Each number is 128 + 24 x the weight over its row's rms, rounded and kept within 0 to 255. Layers, rows and columns count from 0. Numbers have three digits each. The size before them is the row's rms in percent of the matrix's.

# layer 20 attention query, 96x96, rms 0.0493, rows 0-31, columns 0-95
116:108124087149125103134112133125160136143156175156157110084143107118143137150199153120163104130093127117124161150161098113134138161098134100160137133128141152150118125116129154083163093146149165107152109118156083107123129132135109075090137103088123141138106107133123153156109120105101114132
094:176134114139159131109110133106149145113191146110073146179110133108103139128100098132097150155136121115118095084149151138118105106164112185097107113120083099122144160144130121170094162133132096137143128108112152166136142115129134156130112146142168131158164157126128118123113146140141099145
097:116162128112123101118149120120116119141122096119097151133111139102059118115097105133129142127148122140144090109097112145095116118164147128095115119139085119097126143136097124161098169086105115195134145132120151172127129092103114141125086151150124124159158179117135098091175154133137136122
085:099147141150140118130123150137119118147132076118099185159124169098114122148141103115109151147135131127115085145151149137116101091151110180124079105119121078115146141149115118133127173115080171145140132141112126158149108091092149114114109139160101128147171160125093117102138153165133133103
092:129097085139184148157117132152135108139126167161132168164135101136130090113155114155172117115123129119117147112125131155170129155182127157129136131106138098147153124115117150132113146123124153100160145147155158119106116158124148149144137104116156099125134095132093159119122062138174080157
102:142081085133162137146140114126153143160121171168113176119166163142143141105175149147130098103136137114141139162130127134128145141135109133115143144107170109167110113133111139179134103117178109153120161111142104135092153148133168147130122131096148110102109099179117170107112124097151111141
098:104158130131114103122135174129142125124134161114099129129087123109103129149086130137132133134131097112119108070130114109175095133104143069151145125166135117120129097156102155136094137147104157130094084140109132161175115136111125137098130142109142129221126113129138127134125143130118173098
082:151096122134135119145167086149145154137120135130140078116142118148109137132153150161118120081145089139160181160119151129146158137119140182126136117126169185125138105110110106136144095147156087141088138120121158118073153145141146150145139139152149110093165139158142163117114138118108097127
112:116115143146114114107085139148064134106127111135105132125113119109100096180115119145115162162169160099114107116106173135110108115121095136162127111135143112075142126176133131131121091138128169159133143153078140178111109152119135137132134105146153109140146144098125066097146137114110119136
107:116169131130107111126126141124123152094105134113119123128128160119129090102108123103094149169172142157124149103113079161138098157172107145145185135136145093106144188131096159119134145107078105137150127147111151150138113097102125106088128128103156120135135165109113071139146142146121131156
117:114138145152112148123157123134133095192093094140109076112143107109142129095107083135142124129127100103124136115090127121133135138137177102131128187124091148073125111121159085138113134119103117105129143088167120135095173096126121151152090114152134132107123117150134171133127156170139120112
095:119125166145137158129136120152151116096142111084107138146115138112101194133115113108112114127114158180118094184130160138105137132104137104114100176142144139186138121078151134147150098125131115120098084100128130102115109085111103134138154164121107115105120125144119128150082141154126091112
102:101124141131106165133116175146097164156139111148162152131089143109090088134136146125134129084131109126147142167077125114148116139144132143160148096147150111099155158099101089137148159103133132156151122110102166143139119147135117077119104109101134143109160119101115125112118113111087113061
100:138180132117113150119168150107144192167106178136136135106164092137121113084103117151142113106151161085109094134118116112150149165132165105163140129104105112142129085140131157120134111100116148121101162111148107178106118117129114122096138108092109125133101113130158159140152095131121148146
100:119173147156121124160116119144172146074153136111081125142146125163075115102127115158120109144156136108142152108118116127158105115148104109128130096133147083173138118077142144155138130155162102153101095133099117126156127126118149137128154130136204147099103139134139121165151117111131171132
094:092099109146128146116112112138134119080132107132136134133119108105137115149147115113124111146159100143109109115137116180153090186163124190115153128105147122089145177111096126129134139140144141166104121110131170106144178139125179100135157131153169138102126123117093081117129126123085099131
095:108103141120143145146135081092112096117087106148133123098157129171107128164142137153152119088118171129110120101121134130159141140078116103169140103176111127084112083102109125127140123136093182102152142152124132130092099159102154120149156110136090103106123141128114122091121143130143165103
106:144122069174120102107135130153177141110165177143132107131146133135165134125154139125143093145125112089125139127141105090129116137129114104184101147087159098170140156130124146130117091125180135109098096129161122092114119114159148113125152127102126153148115084151133156157099136150138110153
084:156136097166147161136142123177171140096183190116095141156171136115152138102145136143119127116120112107141135129159131138152103094140100121142105112088137103203119120109129151142102086123167125124098081137136139123118137167160157151135127142108132125134122130152123164133136118135138109164
092:136085081154146139134160117141185136094162186159111141113154131140158128131185126104134110117117102111133141140158115127185108135153126146118102121108147107162115147124121139157115089124171121123101108106147129127106108152164143090145123121084154097124116125146107140138095103115166096155
102:132087075160129163123124115106172132152126145157141133090153119127170123112150157155170115114102105098122135151153103124175146124131103084124098170118148103187123093140142151140136108136160144144117141140158111092122165154159133125135126140104135101127110071131120157127128099104163134136
077:125107096097135169108118142105123144141135150122142131110146143111165141140142138096127152134125144143123169189147107137188150147154142146150161169099122132170141149108123205097124102142153127093174123124130109092146138146143119116158107089093145143092122091137124145117108114140141099148
099:167133156147103133121136128074108143132139093068124144154125140160105153115126134131109179114155164175100104108122111102073121119094110134098133108155115107116140104142129118114147112112113154113133104134112144153158116105081124131115117135144120113160112173098120106115124197099100161137
100:122117087101179169180125109120117104139123143134129184102155128141159089116143127133143120075120165146162150200062139135101176137106122146137110135088152171127130143098143107136164102127117116135143139105134154126110123137155108129158129126103101134114116149132116140102126110134139115135
106:115144089129137112170144091105168111082142114145167147151159133149153073124153146087132107076116122124181158150134134130121179146162129123129138122117176131163163123139117125120159174100125118159102137134153177118131126109104116134117081133098110137097152133122123142115132102109112131114
103:140158156118092099112092207119147109142155102133078113130143125120132147142143108152142130117149116117102117093172142120129056151127146109135129108143097107122154149149155119093125145104099146091146118082106140162157114118086140110099152151128149140136116153092159122152104126129106123107
105:102169156152116127161126145160132127100142157146125140163093100164074156147097126126118128122143140147144127088139089093112099131163134081164129149132110132150091149128103153170144185190128108135138071143104110144127102146106139120149134132122129127140148103157144110165127112139112120112
100:093137118140124112087084170164151137132132115110076142134110108100129105147159103135090127130149123154104131112125155140148102139142111169137113133088097124108126185098102097097151107146138147147129121064103180162145158107124142098120157119137114147102112126137098107132119133154106089106
102:155129141154063111130175112140115166143103125093087118097169138135137132077128124127098123126127132096137086099128085113141120127118120118085120167119151094119098146136138138129143109165138132133094174095114102159108118138132108180094124109095120124134137134158168147140124171099127157139
090:160128117133125108094159168074131147127122137080101091118147116123128090092155146150127154112152117144153109085155083159141118137180132091141142125146125092123101156141157189130140133128148109134124126151170110152090146137148134137092136165130164131136099155110140143124150158109153139155
117:105146136160134106116133128174117147079140147153078131116098103130121103155142095122099138137114148148121130100163077109167102110128114115138083144137150126143099092113110188148108154144116141169101108116116073129124112109160158104164133135117079142149121136123108102129128090137156155136
125:114134147151132098103138179129110145132141147140087101109098148062109123111171118148147151143092119100101138133140121102180101140094139097165108122168137119157115104122116140174103149138130132173153134115112091103137105115148143113113146150094125157173137131138157172164127124122146104108
# layer 20 attention key, 96x96, rms 0.0493, rows 0-31, columns 0-95
097:111102080144135112150130120133168133137135155149166093112135099141138135122175154142141076123103156103134159116148074099159172132128125145142154152112143147135121155126116137068089150159131128144145131146148101115095102117122143097086119100125119176119144120162124153113105173092120112137
074:119150144141142114110085125102105091161168080148129163155126154147120153156158158114116159162141138139134124148167123140124119139142097172129093119134115133073140165139138101168154118155132130135180154128117166103138119138155185137118114164136076124137117175116140131122147130124117105158
082:142175156133123113092107158144112102131126070147110125166095113110102105140115126113138141163170104151136121144125139127098116113144131156091113140127096128092149148141115102182111145097120115149069126118111176180130110147119131167110095163149112125160151141096150123093157149120120136150
079:160141147105117116081129183137107130135122085132103154156085169144100131136135134106141125151141122111132170091131148133100123121158112192077113125112120100109139138151130095166112152110089105124107136143123175174131099130152121139137091152153083101102141142113129127113169126145144139145
083:113158129116150146118145122140112145132100172183165168139145141157116129141214153127112122112098134133126105128144167154158153150121147111147110075135148136128116080142144117111152122163118130102155119114162136075093134111149129131108099115119130131107120082163100144127142096141165129144
106:113104119159126172161148097159160142102109179124155157135187128138149149137130195153138135118099154127113135189148107139127167116095147091148132120106166126174105123097123144138139099114126137129125112136135095104100125172126114105121117104092135113094138096150102149126119113131140105106
100:118140125123118119126117122136119123131134186120096109136139123101115168117059145122123133152117126107104165095172104128147098150117109114129159136154133117117151129117103161132118178130115114098131081177105094139151097099097107143105104155104157130170150163092174128163163123157108133123
101:108124122108107102154122098107140142146076131126149106129167137112140152136165180153122130069128160123128135171116145104152139138117154109188125158101129168133107115122134108088143140149139171132129114119152112089096138149136122124143106110109126079073152128159139141109122120088111118078
107:129138150161084104081120135130096137108088099145114105113120114123140159142115156118082132182150109141079147097106101112136130152117140146166111153151145135149159142131126129152157103085172121154099142161087126131164113111129168101127130119148123160169138117086130110157163093109129118138
108:125160169156123080133128155160131089103136136120106126139108154100114116147150096121154153154151107141098120121158134126144102111131126138101172125163133097123155154150107154117110125166082141134117132114121131128162107069075164142116156188087138105160121146118144103143136115111124147176
102:082140144132114131150139127100146101149138103131078102156106122102126089115098094132133116111123112079118138108151130117125138121129157095127098174153089130145121099131141117158117135139078130127131097116165125116076111171149104154142092117168118117111141113125113135082127144193107139078
100:126123143144120126129137141138137139138156085084139160114121119139132106129100078145158126135135165152181114102102149122089128136137095116121118155101142109089089112101110086096161119101143159117091159141140149167148120127169117165133152093145090089089121135124112157168091142131151104148
109:098112124139096118148086121139116120110174170147152177191117156117117144176091155142125121142126110141086119146132131100137106118112138113110137120139155136133151135149123120113135137127135143085103066138132171161183118125157135124138128118101152152119151099107130117144098082157089091114
097:134131139060118133143133090128130141133167207144102098149129122131088155102117127168131137175120103134131113092168155134096137157092123141110142137123097116146134085096074101130130163151124156109123092153122120136147125092118128166145155140121150115105116122146119137105136119161118111163
116:112106150118108089134148132090117111153093176159159087107098143148107191093118154170117110140086147185122130134114105118133101147129134107147159146147133112093128107119105115142126133099159118181132094158159083111140140134098091149094104127115143118136127126156147128131103130109130136100
099:124123163126126120119105199117137117120065124136193110117116103100125110146142141107127093153136137101099133132106143129150103115112115121152136106152155120117098127138097169136087123176151163118115153126120152101093144122143151092118115120109152116053119108134139114115133110108133137185
085:164110133086108180169152096131106143158128166119111101151112122125134135080072078132149124117116121116131115100128138140129120138124120117062146154122123119138173105128110137100131129085130101129135145158126120178125146111112094144170108119154156128129140104134115128103156090170164133091
116:114114102147138119139150109137138127112095148134169100106142146145132154133197196142112123112094151094134159127152086123159161133120116119200144134117146146144116131096097138098137152141167123123158112155151075075104128134117134074104117122119133121116123116161117129119147151109115132133
101:129138115138139105120126120114139133137095165146162103107159120135107163130189206144096104090069145121125136145123109118157133116099150123190138138134125147158113119100101108139104118129147119128147100125144088097116142128122110112094086133105134116118138134175122131099125179088109114140
103:111127124141140127114146111134171131125068144174171116139140120142130146110192183118124096124084161118133138120145107115160146137093155124135137117128183155142080118093106133126146125129160145139155101140177105104118110146152131100109103098101151116098148109157114132109114131083146146136
096:114086098139150167121150119143131152135127202137132114093135132129132097146149162138096113105106170104155111139137117122154140109094107101167131123130135148165092081137123162116140100150141133117147110126131108088101181152113111083088101115107156129087120088167106128123144144120132143117
074:088095127094185181117167095117135139132140134141099120132112130117139126112130130125127132152111130133111140141114124163207139156154150123135160077136165151132092141080107179109107103172133143128161154149108140099110130148119146091137141107117146136125121083148088127131138121134161145120
102:162082137162118096140111128097107131102124105075123140159140121150138166124127130130110154153147111167146094124120152144088114142157096143101117126114122072089181111139151125117157172111125129124110115129113157179150157122117137132142146163149106145171116174122109093130128180129108132122
093:119115104088137206178128083146102096126150139140114178117144126111157087142102144152137127118158146145155105169110120138138157114075140141133112133133110160150130162086130115109156103120117160139146103133125126120120141121154136125145156069120157125114134072140123108149109095145143112135
125:145106105125103103140164109123177141107148152134176142113153153128123140156130168124135090088116133135171122160140137126089141115138125093142117089098121134110141090158149105116103112129120158099105127128198141143090101104133085129143076113086143127106161092148122136109109099124131150115
102:152125156125101051117112199094130163149122132143158119146129130157108188118145138129138112138067130087135159092180110128119118155175144119090116105130092120096130117153120133131123153093120087081129152128118126166130129136130132122107122146151132116139144118134146142120127093126125120127
103:116166168195102113161113141157151147153141157134136125115162120158093149146108123132135138122080093149154129142118133110108108151147122087162127145101142118173133140159118127116151167184140096162138124137118133125179106135119081138186115152100128130128127169126145143149113130128114101111
092:067118170136101133111093192110128135128106118147172141173079120135138152135137141168121103194128129141130133120172134146129117108135129120154087150162117134149151141132126146131132130151166125126153125152130124157120125078184116134108122109108141134093167119142147125103119128164135117170
095:100084142134128101148124099110118111096115140121123111134147156171161140111121188138111138115122187113077127114172113151138128149102149116112108185115149106140103137096100132135098104174128146134116129110122110109139109163142127179147136136113122110116141156124141125107104196146098119091
105:136115156083118105104163122107116136145094167131125086110122121143125133107177174076128126138125111150113173147126085154140110176120174089090149138152128134134134125136127102155102126132115099104131144108111106130101130094097148157152125165141138111136090133150166156097163164112159123136
117:135163109170131115115097156155162164135118134141084113108125105101084115096148123128102145120129145155127115112141103121127120115105156126147126148138130155170119131122124134157132114162159125149115126094148082133190148076124097093164125179102143166136114163112076143111103136091114138111
100:108121114183142099140101164147118164136150162111093146169132162116129119092122137124150169120093151105104145105134141138161110149124152128115132143106153173141146106123127147161128178118128096123090119130124147128170139131132133120126158161119094158138127170108144180113150150121119057107
# layer 20 attention value, 96x96, rms 0.0493, rows 0-1, columns 0-95
103:142158144171155111045173131148141137115126134118124141115175123113147116078161141129100129131157125122144103097123121122143127144144099090149114149131151067101138154122119093153107106130155132079122107091126100127154116129113127145113132113152142151148134125139156113120121185108116184119
100:069108122066116138106141123109150106128137146097068149105152123142149134111107135145099153126142136141141141111095094160177130131102140136099154132133126097127103164157166092155149124103143138172100131105121166115136159095127123112111126133117184130133128145173164111140117158109153151135
# layer 20 attention output (transposed), 96x96, rms 0.062, rows 0-1, columns 0-95
092:136107103063136105181108167120113130143104144151137116143111145077099147153072105100132128165134093190108151136105102146132110118122119121118173129146138189148138104157121147130125131125085123161124138141138121125137142124128113120150109128110106120144114120106142137155143082163161084148
104:135146098132170115160133129137101140125101084157112085112131133115112130113139126179132098139132159139099100126112104127129135175150141098141104112125113171111138094150073137104127135112158096096159148160145117131140096157124111158160131142180104143107135115089150140117189079138130111131